Weights of a small GPT-style language model, trained from scratch on English Wikipedia: 3431 steps.
Each number is 128 + 32 x the weight over its row's rms, rounded and kept within 0 to 255. Layers, rows and columns count from 0. Numbers have three digits each. The size before them is the row's rms in percent of the matrix's.

# gate: layer 9 MLP gate, 3072x768, rms 0.0659, rows 1400-1423, columns 576-767
# up: layer 9 MLP up, 3072x768, rms 0.0684, rows 1400-1423, columns 576-767
# down: layer 9 MLP down (transposed), 3072x768, rms 0.0659, rows 1400-1423, columns 576-767
gate1400 095:142093123102134138140138131158110143165144189082130148166125155194139103101159119114144157114140194088087132114162095098107152170122146090156170109111139110172147151136104135052180105139120078109177117124119168105096137122167129093133110073101140094086167149161070096181058111084236108139096124146150107166143131186142187123101122137105153133099128164141070169109180116142140090123100163091114184062160120171155108132090184094124110141138103127067091089151117152184116164099111165117101149085088139109053130139141118107156193189128132077081171054072102120087092133177187135077
up1400 096:106114094164151127103108128143100171159120070168127134111101135109130090154085157113163094171081118163108096108123168053137100127182109110101171083119144165061150124129131163152112123126137146140143124167120142114095078122073102161090124101113146145163135118149125157165142137089107091148139152113087112156167079129138171133152120148134125125096122107196138134094128102169095134157114146149064138175145132095121201087093096105107123126157105235164085117115124115100133109055105145128165132101162142085158132141162127143155122162110145120145179121155186154081081133166104088163
down1400 098:159121100119165143136113117106143150151029135122060154147139122150141130139178110166131163101116092091105118157153127161135078145158144058117156134088115087110160143148151149138132138126111105142170106090108091128163204179139141148080126111121123142133154078172103032193162207153113135114147170144154157118125132107233111128104075164119124123122148149152132071093099133065134109115117119149124123126173123145137166100138158080169115100101111142130104127063077093105144127085148183122167114125116185164108102104133154164142106083153169132082124197141128127155127106167124124135
gate1401 097:073111172184137113084114072094065185141057122130146128132094094096100152119157130115132159115112096133162157188106075111112107165206134134159112168125119135101079097071116137140066108074169111156161127161169151123160195144185118061095131075082158111112122091131155162126145142099133131184080143147121053142108130104149145082117158131130107098119159147138122194176168159121115132100091115145077057130186086143152044137139107090185160116142096100128087169104201107134097200128085119093134132130130081112133132104172149053163152105128129120143096119116088115152093078154064074104
up1401 097:143093136121172100104113149113221118098123118076107190128150122125174106161157097118154113161105209146084131078177150147118141133108122138148160100105100074117153139085155117126097154091139132182123087092124127131105082117166175184181104108152061056112200122179113146187094111090114095071121148123107095109165084155070170142158092191105074120147107133150225087093090086101120109120131136092143153063108099190079130110076157184097179152120169114087039106124162155106176140153099151111108143133186112171148072144119111110101138146164156170076190133105155185093117120107104160122
down1401 099:115112113198085121160132156179146145121147114130103154141214159153104087153107148132101146113132164191101123131136132132138074139118137132130144198082156165172106183112149134103066178095100091185096118120129144078116131138136066188163094121122158117076110163121110141107134122112176166127109062134151148114135180111131121156104104124156155089134089111108155151143101146123173130143099122141134125152105135098128126135171124084145202189110126180112196130164115147116130108114098149054129108215128120131081136098113132076144170161139110149143058134111148104125133113071111152151
gate1402 097:125115177123118112150164169112152156121108152090143113083109132125128149137201112109147141110080146072172101176102144117135118101156124139106133119166092176073163172116127110160128098135159150121162061180119153131082139128175136124119137139095057186123107141109076193142137147115110146175105206110147112157115150156096149126111106153073068135196151078061071177194112127183190161147099148126155115155118145097157108116156174155110121136159099170161116180106105104120107078138172129167098153192086166136079131070176140158112163086127108151148146166105103152086061110151183106155
up1402 100:100151176145157120078123151196168067141131098157141105102159150134176108107148133115108062147148117130122125126124143141127108133184130118135187149106100216122112124137154081120143134161077109103172100157105135139110114145138131076095132119112138148139126125157132163099136114173122110113110115119113119133149182135190118102053138134174141109105148115116136214139134121148094130176167119119088166135150102169150158129089098184095101075070107151152126132152120130150106137115123148143102106111163154224112119087143133107135063107155077113088116093197141123129140127137157153167
down1402 103:189090135144052163212145090097093159101080099102156175123119111141144100148098135111083129183132229169199118117110140107167133168092066152101154097172100067137042047107152128119140142116166161106032156063109092144170133192094139094142091124133106109157132146097131132134102166111142140135066119071150093146165165107129119146191121079148123117128106117124126170158098114085136076201134055180149085139130062099107087144124156134151124096150151163189134114198153131170160116146120110144102118102106105121123088126135135072097145165093138174106182108125160140118068112125148124133
gate1403 097:150108149153124194083112094150100115134178107158074107166136120107137136130115113098072188097091118054127058142125166169135145118190187164155190122103105107121058105153181105148082123162059098120162135107159161060097128163104155119040103104139074120154109125122113138060073111102146087090117147090129169135141131129145109151106129162191143136098131177095165094191106138182070120126173081085120111121117153138072132159118140139093107077104171101117105194137121115126155113157162085131143160124121148119130145092144133128116159114120090116111150124113137153140174114146164081159
up1403 100:139132135040172113092117109117105090170125165100095124150188151120189092164111080191135136092140151129180118154132088035161110096121103107140098077138091157126123116117109150119117086076156138100081112128098123145117066146168135144163044203149150160117169154136107154125124119160094126077097146150156094098115113104128107110071112123092085098146133104109129197046165134086196142054146173112120125173086108177107153138066174118083105245155121158115094134086154180112115122146151130085130121131154163093118109094158129105112163136126144115136103053163159060096132143109118114143
down1403 099:151114134153149096129106100164143145085076118153148124141092153091141146058103168167119133117083086160157072179124122116111095170111136114123078169124144104143148133143066120175127133205138163163113123117166117143151139074209132086180130109085126111111122066122091142089163144113148121090171062062116084146058118164171120159127153161106117095159111107117128041124111098084140105096096126116113146116112139113049099157112135105202112116119113064113088180071080160095056175171133107161123140139119128104108185115133083112171144103160104099101106077102127103131145184098109110140
gate1404 097:093086146179149135130095089126115091151110070138118095107104108190162138105136169058110173091105120136128114126106110107132128141126112155157070114200143152089097131091128111168116157137073141125128093169065100164092066191136118170160159128120083155119171156147180191154178097154110119153090127164114159115136226122176156173171204185124113162141173128165208159083059130132123135171116127153155155128111136138171123137123172107141131128087125149097100180166149119137089128124144150120103172171172115128141100125109133101083146111138090140094166072109209118118063149121096101136
up1404 098:112127130094169102070165162105105051104156150106105126107133108169139176169155107158073121141045212147116068093135099153224135149138124163130127087101140105124092124125118139111223173111053118191152160105105130118148162104165124117114088110137102101135116126142140100116115115089100092137128130147152138174084166151101156159198141116158149059129109108148140075127161105106081097157192121091129105092094086096169137117150112105087120163156125175100127096182134052145107151139122084101094124112124127123109102147114084163124138148161137175165116121191084178097079132127163153111
down1404 100:111103137183160115170180101142112111093112053101169105117122152131084158147115159149149185092158193134072120116048125117186127108162159105233149156138144125170151110145090064178135130093091124119140109080135123166179142100117129153112102127127156062174140115146108122083155101125148131103151151135153112134145115136138188144131150162068199169143126089170184141192099116115107072135102151090208153106166085099110119106139097127196156143145121147122148072090126132157163126111128113133092113137168155138139107153122139161166112146161099190166148156181116110124152062106164179181
gate1405 108:066103141126042147134127111122131091146095093106147107171115130106087129075124134080151162104166087155161166143098106141071135119142143158083075142138128190131142129147191202115150163106109140117091159124110086131073120140154145163139102121158253101130153118114098093109109187076112124119097073175140108131116198128152106181158141123085143150110187193166096177106174111165105107166136124128163101144106122139096132144146116128113166150132191132091132194157149132186199077160163104152136120148111102179099138129093095104060129174144185201112133114166114143072117139121075147057
up1405 104:124148115142104108087117132102084181176152180124170159139151088121120153129179175086161072103152169149083164148088111156118075163123152076145159145134151101112162158144117110106081164129167165134139089178105130167132119073024114116156157064122064129148088102123112133102139089192106128177101163163182082166127140083107119127181138120119155142149127129131156091139139109157169144124141163147103151151136122083100113129098104140165150176181145119134197095123112205142082170106069161109104097170121120157072107123169143140156129138135120108078141116142109110104097118083185161094
down1405 106:154164110145110163114175071105082152148100170168098130181122138089092171174112123165144097096171132167112064172101149101059164192190135084116164229105074120119102094088089120063098123104085128101122148128117117164186175124166117094117107107137161190166186072097137183136138061148115158160189166099103176130105091097129161115134148132084143096152182178118166083097197094195120085116105144198124132177124130165148103097126140133117138147095116202133182174136087128115095126132111096117128068128146090087107179172169139162109073091133118117152144137096076124104160032176156170100
gate1406 100:095176114182187130081145053112078161142139052107119147163122131171073148080134155141058126104147073141128117109096069101133162151138172106116159045160110096144170100107133116161114125058131107129144119180194114113124148123125137097095121183123158136157096136149097107138121127166152116064135158121141134132091080169137113152159159126151113098103186132121105125120136133175068088080102102174109128142120161141096103088129103108110092150129129149141135110150114194117178093126163115116165072095152160098107170114125134075128094140124111163118171133151128116133216109113182117090
up1406 102:167119167154107152081072138118190134092148122133171117099077093128053091081106153135146112117100094128128104173083126085132155069196143162133116129167095117078071123170126114102103079090125156080103161117197118143152100130076125133079167183140141114106163119131166050120123123134178079089066141079132126101099117147196079044103137089113106125158049136163056097111132132119142182099177080091100142022124155121167160169165127087094120104099164108148134138190179095139155143116149106102107102154147111148090167163094090164117078129113103156125124118103127162187054120151131089143
down1406 100:172132153105173106152047133156119195166107091129106151143100139153096135158167153149148125102075043166154133101138124148070100108149149126161178162141100093067138150078110182181160082124111119156200105162151196077155114157109095218127080187103163182113088162193092101090111139111123141111166166155147167131107132139114132173192148079116112078155182134131143085052153107087083192053150162142152151116145121164126107098147087132137078195143121130190126116165142182101116110150123101078144152095119174165107151123113108165155075112154059154119164097157127083131128164079168177152
gate1407 102:147128183155140085103162114115180091155166120115134111132137111136164152157110154131124114084084136097143070097079121162110101172098112150115128166148200108223136132103103147125111117157125139129096084106213114123140179153103087119047157109133095074124125188133099183113057137177192113081110133101172146177139152055178088089115119107145149108076079142097093142166084149104155128116128181137134134121132119114186139150199114131127153172120169141101157115165105172155144098110127164140057090109116108114091114093098120165152176126135106121135148149156177139195144173183123118132
up1407 103:149105144160139176089117139117083115095078105106069114154065107098122120102163093137203137177108126115097127151159074170109131134099163089144083121137112090148144124098092155114152121113072147144131135121157151142149174165048131122119150134173132091088167079168082103070163145153087099165110110153204118107116172130147130131141116113104147157113133053167121127149093133142148117143109127120067075188177164101169153128079152074108109134193108173167111108094153100120124204094150150084040122148119150072109072077068031109133116133126142125114114103069121134129136085146118169167
down1407 100:152162172149131152131145109112128117134150117122133154119077119081063130134113097119164145072171086135114113123163154120157098121104094123151116135076114145171202094089096144154132135113129155117132146083119063100112141141134077163112101128120114108098114105159140095086107151164094143096109075088125180113098147096085114172144156135101167153121147130212122067239197159169137102099096127135142158128132153167195106137135181163140097080090100175077084123156098109236157159085156105112138087160123158190125187064134144079096102077096138160106095215130080122104164132132159076109
gate1408 094:121149088156155118074151109187159100103131107092182126086091094090072155141147140087170120171086158132169170121142133128122074094145139088165122151163165153164112129190171105149152166122128056077118089197159081178122136107166099125155183088112132143135119152121106188071101110151161135135131098146149090141145111147085150112158057158136123101126164122104124103148164131183159184113143079118070122118111076102144065133131097178122098129101146145129155067185136121176185178103129122139109083131076133181136108159215147135096135183082167175119070134088157078092183064092222187105
up1408 098:139135197107112124123140112100136092068148117121073174123117105153126177061189140130140085182126087155137127094198104132122142113152201148104103128140161131127085076099167113136084119134152156079086069141070133176118166183130133071125145078092146111135156140111086104138099114056120136102145146154112112163128115116133142145136152100114135105074135134137106142155159147169157097106135100167102083116075135073126078154105072145149094133131092131116100141130147127135073130134189117134114134136126095127143122148095192120126216171147118043107089108105092142088086151157114174120
down1408 095:111152105103184201166135095172080135130100103140087120117101101094146093094102125136113181159125098116178081144129156126065084133106157108112116190063177078160133233167158126071108122133172126144138031216184125068093142170183149152128184153139100168135133119098107140180128135208126128133110137089130182118132091079138100108058160146140148115169142111159088142187090089139142176143152164167128088091141104116111150131105091126099116117127141143065102111119111131167130106153094144131148180186142187127089064121130106092163111171092126099143151128100182135172123113167102126155
gate1409 109:152151155156153170125210114097126134127155199181119085093180114132131160139110134129087103159177157134179124193149135102123122164201110105113131132144167179167153141189140092114114173176228143069101106116123113205156140111123143111151163117162145099162102098076100078163061064104139153119109194097138105127123113146144133138157097132135099147142162123158165148156125109137106123153136134140158097119187179140124159146106113122130129137119188174147075141093121112120174120155094110105133149140114129126122188158155118068073154146106075092143101146126106139114104157098160160111
up1409 105:143112155139158148097173174080120130170186119128134133119112160135140138160145188089131145154160175149146162125146116158147116152099120158188079134149118084067073113102142092084146151192089163142179072159124098123138150078162122182122093120164128132102151131077124098160169130105151131141180132169088107095108136107143132153124047185098142167085188178128081098122153074100152077146164158127111159132106173134139113145078113157177119024154181161203140111117149113120120116161112114084114151128072117092098111157114143129159153137094164111129111077167113114175168141148147157107
down1409 106:144102093100142140092147169147097153106188079140126133109164116152154159090109199109093160097135132096100096129188087081108178120103137105127105161187108143130111115124186147157086134144212153108175101128155160138054134155196097187105118135106179156187120119132119176100158132080080101148157089169151111185107095168130087035144126143185135102134141187116135151149116095060092155098121050164153179133129107145161129110156121105132157116142202151091121132125152111036155097110133101088186073144118134096109128101161121153134124174110100143126117111145122142147141101131136139091
gate1410 097:106100119163124171103105034196102200105073175131103103148068079132105139059150136123111143129151145104116119148061142115094070131129151103079098120130151171133098133124189144096142104116132129075121152091140139212127115086170151144169101088186182064083091128134122159132130130171162146093133169137081095080103127131107069140109189060151109164183144144123139136140152101144129120079126131174132118070168142175107102128145105160127115157127109160069126107096164167118108111095120150138122137158171123124153124107122144170098157113097158135116125098178114119097161158157150118102
up1410 094:145142092092056180135135202144091119136101180093188101071077091154102065166088106161130181146136181106060222096170144142120157100163186124122179174138173157153093143125132166167098082156129137131152111080146161061120174098166137117132122127132094182134123165122137081099129123155133151106047120199094104159119104164145152145153131144120140139101099133102108103135093143163117176160114081096141118084155123163098100137157101193116181112099140116108102100130076144161155210107160120126088135136154090100115148137150050092111108156091110151121079131126159116091123150113161124132
down1410 098:145125102122184092130164150114066100071124152124122156196112163101199117149093163129176056107093150191128145147085070171147117122103162174126126140144156162159109126147120116132160116127110125169103149164137137148120140146137106160106164137144109097144160073090121127090160140115153098166182095127118151153111125169102122113121203132106147139155089112170129218164090133097113143076163159166157158101103166104136110101112088094153084204077176122117197104155157222144062108112092129129129190105166213093162140156135163147166175131111128133092149117171160121112091164113158122201
gate1411 098:127126166130172157116157172119080106225162074105134140058169140144112147144103122164162163187126180105170153119137174162124156163117139115134083182112155186190113110165112144077147071130171161140124101181132155157086095185128129082108149085054104137140127127126082088176151089057100180129135091137096177138141108132091134149153162139101128102098080134114151185128198168114111148066132090136141116105153140115094174091120123113138129093141161112121140101138141080129087159116108144124170104176136172128114161152139185096093129080064179138103132143115085122113126077124112182074
up1411 098:099119123059127093148155128144194142148099138148211132113108117096189169144040095054115120109125136138147142151164163127188141180071121115109135062079170150103079148146137147118101131168096167170125081110134112139146120093106105141104160163104145125164150116119098159090148117146084184146134114056106143115134116124164148149062136083088123144156140111111119122186066154108128131140126107113127129136109089158133214139128123159115095157181100139171175132151071150156160130193163129150136062147114076147120151106139109118174136072109096153114124167100139147126122139144099155121
down1411 098:196140221081126041096135107122082156092158131129126057139098178140090174105114121125122226113195111134081159125140179148126155143114111171126117196154091111140149031117122135081102086077162180119082161106130133159112107203127125153109144150137102127174096073085167149161054110162168100108077115103155113105135158092065113110059134083156102148123108093136152137127116132080121133115095165133135148141145104145159136125132120060127179111111111118124196191172109148111179175132148107107056111152137178165185135108106134111161182101119110075151160084152132119052085117141138080138
gate1412 100:131110122160172172142112129068155114155128177146160132211121094179103088153120144118088086030120145051166175159101122125146148140144147107155183082105151161163153122120116147161126159188135084084136065155217140068137162128114084129126093118066079129105111115149055169161099182146108147123152067125114160166143099096138121153148079109137089079118097115148121150100156135191113157128131144134131149155125117109160132145116169109094155136175139117094157104163148176176130113101112109171087157155166136162113169135114128160097133179115130138148134144087155151150115154125141096070
up1412 101:126095121162125143149089140127136144135189105155138135129080106135194123075096182160159103086101115144079123139104138119126156147113107137161145127151136109089209115128098090096087122186132039129131099136123170087156125134127167143151093107120150155107162097195149063168092101124147175165148156121146075111165174245123076104093169130199103170102142104153109185118171128152186141097170103187142119134136174095075150167101097105117132139145155182107092130105095138124110101178146109163143185132181094130156164062078142082121159152093113147053132051139166100066147122127064140158
down1412 100:120043121125127162120130088152223081213102152112177107142122198066131116153136121149125116052169173170141148091135130142143116129121164105167131149172135110080163100102121126187133113079155123126179112087127109120192162121139080114126155140187125115130142173098127082159144099121120145145079098182123077141091082084150164155171121118149163180154102105128155160134135116172079108168102173100118114080106152097137153098138123154101126146090135138131153103090105138147092138160150066196094094136139106103151131183116116146110133127142076159120177076103167090123129123075150127131
gate1413 101:104092095095137163122141121134144088203156116126142186066158117156102146120092142167140120145068132106159098113133093069101196121127196160124086074075096157105130097171102152085132108102188166167135036168102173081073119092162149101132140148137120110163083130173136104125106147096112128132132103121139082125146128082096137122102143146116136087140182117117132141068163163154096137116189152108121115150134128072162187113148137081101105161139118168131123098088101149082107194133169231120121123160155152146142104142171143126126131107152148118156170073141083148104157168121099137096
up1413 101:097141146139194173085124142164112153146125096100082128101065122114094138109102096154088119133174116148173127232121126149122157120134126154120118142110113083199079095121102094127058131161147148149112122113081184049083136138156113095209174162131145097159124196094109112077123130140179199148140074194098158138154144141134101157115166087157125171064139117132118163136121080141098114130116136146094079115152088139080081117140152078142128084134136058134146105142097105135169117135134132153124133138125137044189133121176129106097118106154112101091113118143150085145089121091167094102
down1413 099:180120068137095103136133127131096106127129068115149124138227147117084122155148108156151114123110134078088155084120097126098105150130125128124160135107079197122170122144102083117120140090128126138113119062103124051124137144149178113132100157149095151111150108182117115113112149086057126113082141112171091066141054107122200142053089107170135139133120097186100125129133116181069099152179126123179152164092135066145129132126120158119139097079135029161131128175097135108078143179101159099119150107085145071114114072176146100126129070144090121164106126126122131155086100123136115126
gate1414 096:088103151163141103123142093137111117060128125116070179099112225116094124047152120115084112160086114191134137103188075145117125119121173153154125134129143132062126139103143121147123157127170135131140151172106136122151202130119140119154120139188111144148117080177131166087122134190169115101090159157094129152101148107172151109127122158184103093131165153044143139163156148143050136101131147123131219128118150162175111127135109116141150146161164098155111101149124142075066140100172139110117187117100151137125097174102087107042099142140117152165104104028116110137096116124110169122
up1414 101:150133109136148199049080181104179130066126149128123061130113089106109129221089127098141104125089162158103141108095114055067120148110095116163153126184138156105090125141107132129200090118161139078108129117132135143104141108097089090096122072065177141169187143132145177188137139098095127126030118133090167135102179167203174158145149167141116071153067087120144120075142104131167081126133110150109103118126153172159099165172129134038100110098126104088119085123077097132123148149117139153099129108159116164102125124127118137209136148087160109126195163126127166098100135165177142120
down1414 101:123091096151089152122101174115149142169111098166121102134185184159077126095122105186165115137138203107097155073134169120099134117153152151081185147141151126182100177147144174120117101147087079103160177131150161156128132098161129149109059190066238119136165150107112159115115121108154073132171089102148073135059175204119130112099125166128103088124122178103139115089132204161170101123191102154171162066059123093163186091113077135152106105156141094096160104151132132131145174132110084106136108169140173131119112129133096109151161078103148091127132112129134139114127139172157171140
gate1415 100:073081095075117171153187145159178154164126100156131165134142142089144107109120145092206152115149175167136071117193175135152170092086061067129122165129108163180094095099100072108114110159152174111176155137054093117107150160144169119162110109146147140074111111136133140092088148168146108166162059087073093144109096147188128166087141105147139113127084145163141138136169096105208178111104118102112144163114161094107068094140083160163105088183134094050099108137090143115112041129146068100092138116101113103073107118092129105034141138109135146165202093049158133167133146148144155146
up1415 101:159118154117173097088060068087083141124140133156138126086114156128070122138145126112112167152189115131181124181156135116131138094105138132110133157132161129103163143146172083194146104135135180123136126180114182123129187218190193127143125125232051116131117087129116167159153077137086174069137144135140116138114124141141153087134157152164120097135136230153130152136142121124212072085098105124122096114100102115102113094080119151127118127138134050105154122139112109145125114090130136154099133117063086143156105118086145064077075195151133113063115199161072132104085039156185148135
down1415 103:150152151152143106085167132083086169119130088113162136122138105125074155130154134126130142147172059147177125148187125119178145099140090144103091116137126118133090149100121083060098173149115169140155118096144144176133140140123049144135121093117150113128152123060142088088162122140153137073154120173185171146186052189149169086115141183119167069128132072097131151123134143096155119109114187130147203040124130096193133086149159112125117132094142058112055172107122119100085166136115061164115116092089117105106123124171151101137095090139127114132120136144138180172134074143178153175
gate1416 103:168124120135098076167129096123112126132130062115144160086152185214115193132136127133120104156140132112162167144171151101049142117111167105146109110137109112169099111117095112108087155119126124127113175183117142128144108167150090123138050163110065080147156153090123178181135224115170141141126151144115135111143179221118177110179131110046154098200188101075122150161144119100073144128123098173108101156096118154102115112156092111113125106150125161118144172164151119123143159074122167176139142147156132146101119130100140126118125108117034105192144169132172068101157120160168134149
up1416 099:144082158142162161124146084103088187166057174123212125115167126148082105159143090084143110127120106073105137120105175082122087164125062113132109128103064112093124140138111126110101117119131114129156164180145146166144128141118135105153133122140091152136129173115132154089155074115135150087137103122127126147105215115063107148127134084075110129120127178111168167145120096096111134110131103115154095092103116133157167145159061164109078122117115116137135139141187110113163127131117039090118109154195176105099119107067090102102148080131151125125162144106113098135140127176126112124
down1416 103:164145145126057167161133107119160095122160134134095080129081136140139081161143159157130120167121105170139135176159052139141139089094125174122103093119136143128153052165153159143151125185102096103134147187150149145115162113151065124104108094083134141125096073132167149113109137101136071122065112119138133202100159170116083074176116157089163128135064155064143079200164100159154127182158167166112095152142192195046115091089094137128135139117158151098157166098107089145168133188186130110121132138136155145144117116136193155119076086121157175209152123125044136194147141110186108141
gate1417 104:168132109143161191131075131073119151101137125190165167141144171101150175215210144076114131050055110142175093141131136087088062132104152156106087140101125131137180145130082145091119173200159125056126130147125189098085115148117104174139104164139162140091117122111153129139120126145140148145123142108127130091099096124143067091119118112104125111131107136097153127212150153084096111131041137183171125140115155138142120143125210123153184122123127141124138105075076107170194132125070179080143129110045110131179082089113106101163171154130117102092088177134095099106134133107166118066
up1417 108:179117127160108148125146156170105150141113167131110146101076065155100090105097155133104102119157167146120088127100127099124146118166118134146125121097112137154077128100109000132110113097205082156114147080140054100111108115146120063136116104085149098166092125168107114097207079123134127163143108098083109136137131086161137103134093117139147138081089094105180201106192178115153171105173115156091118095146133175134112117216131200137050109144090105121098133144165072164097141117205128155140113117190098137104100110093087184138172179132163117138147071139143147112150122102112116089
down1417 104:140196128089116082100158136132151158094073133131104141130119122203140103144175102131107152133140124131103149081158110143148121096115048152177062104136066130109095206060115103120153178146089165158120107124131120147089171129135133127113120033172133097122120138133175108095108119087181104167126180129166095154129150190171150120156130078161154084137068123073151127147132136134111101128127145121160127090099113124117137111076110158149094152098109095092172119158113157125070218140101128154078098134125129086172136132104119104103157156136044143152127100027159131171158156198171074137
gate1418 095:090126147121119124113113160104093091172154127163086156160140132158151133136166131157115119114100114163093151142101141123133135157164168205127190150156179177166111152162105119139096124109085059132187130148125147124088163159114087163176091114107107096077131153119080108169101186166136079088159154120102066136115141141151131115094107175087077194181105144102177098118095130173037116114130162169091116117100112157194151082114152103078100143201119092125070113148073141155114113176129149143068143173064141146164138116191133133191091118068143121131082159125088114132152084148138204146
up1418 099:149203091171121110177134155134146137140120104089071116125157123182134110099107116164089128115133131149155113109135128110129131118085145106160091123077157129140145118140200152060146141143095171143100111114136139110083091167174203113098140170153134086129152152160139124138129131125113114114120138118093160133212136100145127130142167152122114154112116174175115131109120125142106171110145081131167153137152108108144161171207145082196146169085173101158127118101131156061154126101162134052131144095158121070116122115095082124086136133144110168092160134154145182131152134110120151144
down1418 103:189117164173084127088154175145145070147146120193120195115132098143123101193104128100154117150082071148140096086069109092079163201068230126102137150141105181151147174182123147123128137136107140142095132129232092120091146167112139077163162117101201114127166171105169114107144100104097118096145119188156121149162128165133089102150158166055146092152141169133149080139122095142155129083157129166144126111129127100141116181125113116129064097098109134106126135125107144122073152178187129081139092110131153069124143143150105107128118162147088164096079203092156128097108186188140105147
gate1419 104:127169129094112087113130148134125125108171161120095131139103149156155166111105117157082131116172097138103128181103134197166111142145096202051147128158158136138165105150172151106122132097131115122192168092120113194140052100119116110101128110135131080155163147096105101128200156117195153099123207131166184151119163051136133076108098133182109112139142061161103144112094134155143153084077102041100125096174114122155130134148136150129153123118130131178153145137119140102155150106098100084118145165119167161196121111113137114077104124102138141172089135075132114126177115092068146116
up1419 101:134148129089146193073083120113137125155060179132110154139107130122145091159111169099173101153171112186171091129106151170160143159135079108089099115103162130131117177117144131172152183169106138138146111132154121122142121096151140086130067178134133152160100092073064097108161093145087074095152240112079134163150119117185073139089114150161119105168110133077130130125113127147162100138064125093161093150060129143167133096172112175130127143081157194135117105125115093174117130138154073125157112097139169116166122132123172146130150161185182083182131093150118139156126140067111146142
down1419 105:128127158092102162086077107120131158121059126150100109154163165173073084178145197087120134152112110156146115138134102086103164120144123181190084126142070153118115133142122169126104080161066154120125175157090165151167167150128085156140138122120147152100085097152145087085067127173160108113166174111124140128085186197094182165134177040100147152087161107058182123152115154073098171143169109145121098146119067147130131132172112172161153098165103126215098121152146126083143152129155119088148073131128149146139145082113131113092126124136120162115142081107186120142113158135139124127
gate1420 101:117154120144169102125043107076158128125130131143091129144091122151118124126132134158111197141111142118136167164089154150096133059165172144131133110131157166157145118198080130103134133150091121133174116159135115153094157132170107190159143113149125145126174136182153148201118112126092141118104104168112153144113177082127085101110114142178121139106125145054089148115172113128124069166104102103121106067130107129143133150142055110109152153149084039062093125110079101161109131167117104167146135117045066073135132166091193114150122153144173179168093137111097154080115136076158170098
up1420 102:119121109127114136107118092117131085137062153158072140133141181090143172134107154157119146099139104117136120168085085123120086097157102124093150146177142142171134126040105106145141140094147099127157127157155142056085129130067148048106136104083127162076087011132123096159146139138132149148144140078154187140163181141126114118179128134156100181193134177036115141100088130151167127104159120146138122088133144149155141143053142165105178091100105137149152140106164122083117162151112126157124148128136186114115104153138092151100147101125178186162098179078111148195124131117169145148
down1420 099:099093139128142079092160128079095092093128133094083105134159129241157065142064151075063150094154130072144170154121091135158137145121125088102181129100147167121114108097153170132186154145126096195146103155104198168165104193143055111082185080145145101098130092138177125115152144070100177172135097162111089179120111118151112115110141125089125135122155146140155104118148132108138129155109152125133099122164138136125133076128140098095125165068102125105115107093171148140161105130124126063095142098133138177135182076098101111157147113156088128107129122174102185123174113113067094146
gate1421 103:166175095168164169151137145120112128168123117148104128117108173160088119051107093071090130065093103077101124085095111127138171109148145153095175089094127143164110091095129092163171165125126117217188184140177149123145095097136161130132067111190135106134124127122182117224183136090088154086167181091132117128075195128117123149139131146088067129163106177149139099132107114107148092187073146146136190141151128133118093124164132149108127144051044119146106127099176113002145103076162141161137139066176145098142115134152087144135099141161080128130110162116098109155153089122108095111
up1421 109:157130138202117150126067113129139109089173069158100152105105110140215101088108100075116104119095091131085125112130047109098099123089160127104119109105189083125109104111097156164170145173157174090153092127118134122181120144181145149108119126161138136145095088111108108166124160144175080193113152072120116131125134090152129157127086105163084166163179117082092131109162136124128130189062123131129158115157050110174128132159159103134192153121114103158137149166134149124156111175113105164083117066174150150121088159128152120102059147098143047144145175123127076126107132133086125115
down1421 104:087154134109095124115156091133122159105159181140091125084154110173154112132127105137147122133060122096125128156123121123137171131132154151152127144093107149151097148137170115123132129123113119128112138192106056163169150125085126158150099170152104143132099119087159060172181149107108146096158127114086156103140082135108146093169190110203178115094155069069070088130124184141104140118089138152106108133189123129137057102097086134110110119126101113121132086126145137143108166119154125180155089092126083154117113173122085126118101150114117192130159137100161125154131144144107148175
gate1422 103:184177153069110196176130150096063155130102149121103125136132143117050119087159190124093102150121118105174134132107127080139119141081085154139110074128109111104168136103083097143147100134102157148110151093114097169099112152113179113136119113204152136136116141141106150133098145167152173110144117098117179107156139150162173122144094121090112042161109118091141091124176099072126106151103118157069070080136119113106158158097151113171129117160149067135136119185113165119163089135139142147105118131105116123110141107165070104123155139089161069142081086123122125131141145167160076109
up1422 103:112099117094148119155101064145100160100161098091116170128111104124129141133105126180075098152140123156163133013189134114201123020140115071075147101139175184102086134126171106124167145083139127195062126108101157157124160167165100101135149102163118144110156107089088118108142186074217186139139142162099159168135130158060093121116132167098160112129106159147118163110091099179107102080130155066110156101080151130108134119142173182204087119138158126109118132118129091165104233098162064105065077166158157116192106134079137175177114139140169137100138168129109109138125063089130151167
down1422 101:128130088151167096084134149098115178099092114071202105116087106095085088117114127145131124116132163149125095182055183111141109115118115072131158062107111166104118101134106102121168109139133135156102077117109121134120136094122123150123194185149148108140045094100103097081199105114117156115095156200066111173179155116152131149132123157189148122128173091115102165074111151145122133078161127129088079139175165112152086112136095161153093137132097083072088158127161100203100136082114100133135140196133139148128154135151143179144090145142150140090154180101157185083131129106160080172
gate1423 103:114048104093123178092076135129154145098150089104156111153168140115125207141145113144107161128179054097100102114137088071141115162142158119150155161146095087057140106119104132096146163146122182074060107174119107161149089114147078160167142151052102088078139102182108078099112088092145148156120087095112105168173071158121140099126096101085204095064203122140121087128115121174105145140119113150140099156169122123112162125180130112129067196162107133103099149147121148162148112084108195143129179095134094116151104048155123115174180121071107084143143142137124137177128113136123125137
up1423 103:130063131115126131087105099153081083138106147121108149149108095095121112139110085133147154138133078168179121142140146118152077127146125080119126090154102088164108147046120121138129147093144095172124101104080079114141168076093122125164136142143132104120191192104164110116121129092131105190110098072090087135093156081166121147127150131109151210209129112109173118110141128142125111105162152168145139126143132103133221179133119136131102139117203163080163134114095137114082136122194138125151142163073084116135164133092131125139083076128128103110159114115139143128136134105136127112
down1423 103:152159130104121173135092147111153167160163122135146101140116115139158125170105163166126092125139181100157157135112117167146124160095204150097129127121087159119137113131166191148113093164076143087176115174109151156120136083106159112142048139145151064094175087092133044150163172070116167090130156141130108128130155114047119081060110156080116100104141209194116113098103154148128184079140103108141108130131100089110183171110083134110125177168176143146072148140185117130197205163118093153122084115136119131118156181088074100173094114078075139193154104116134105135116144164139228145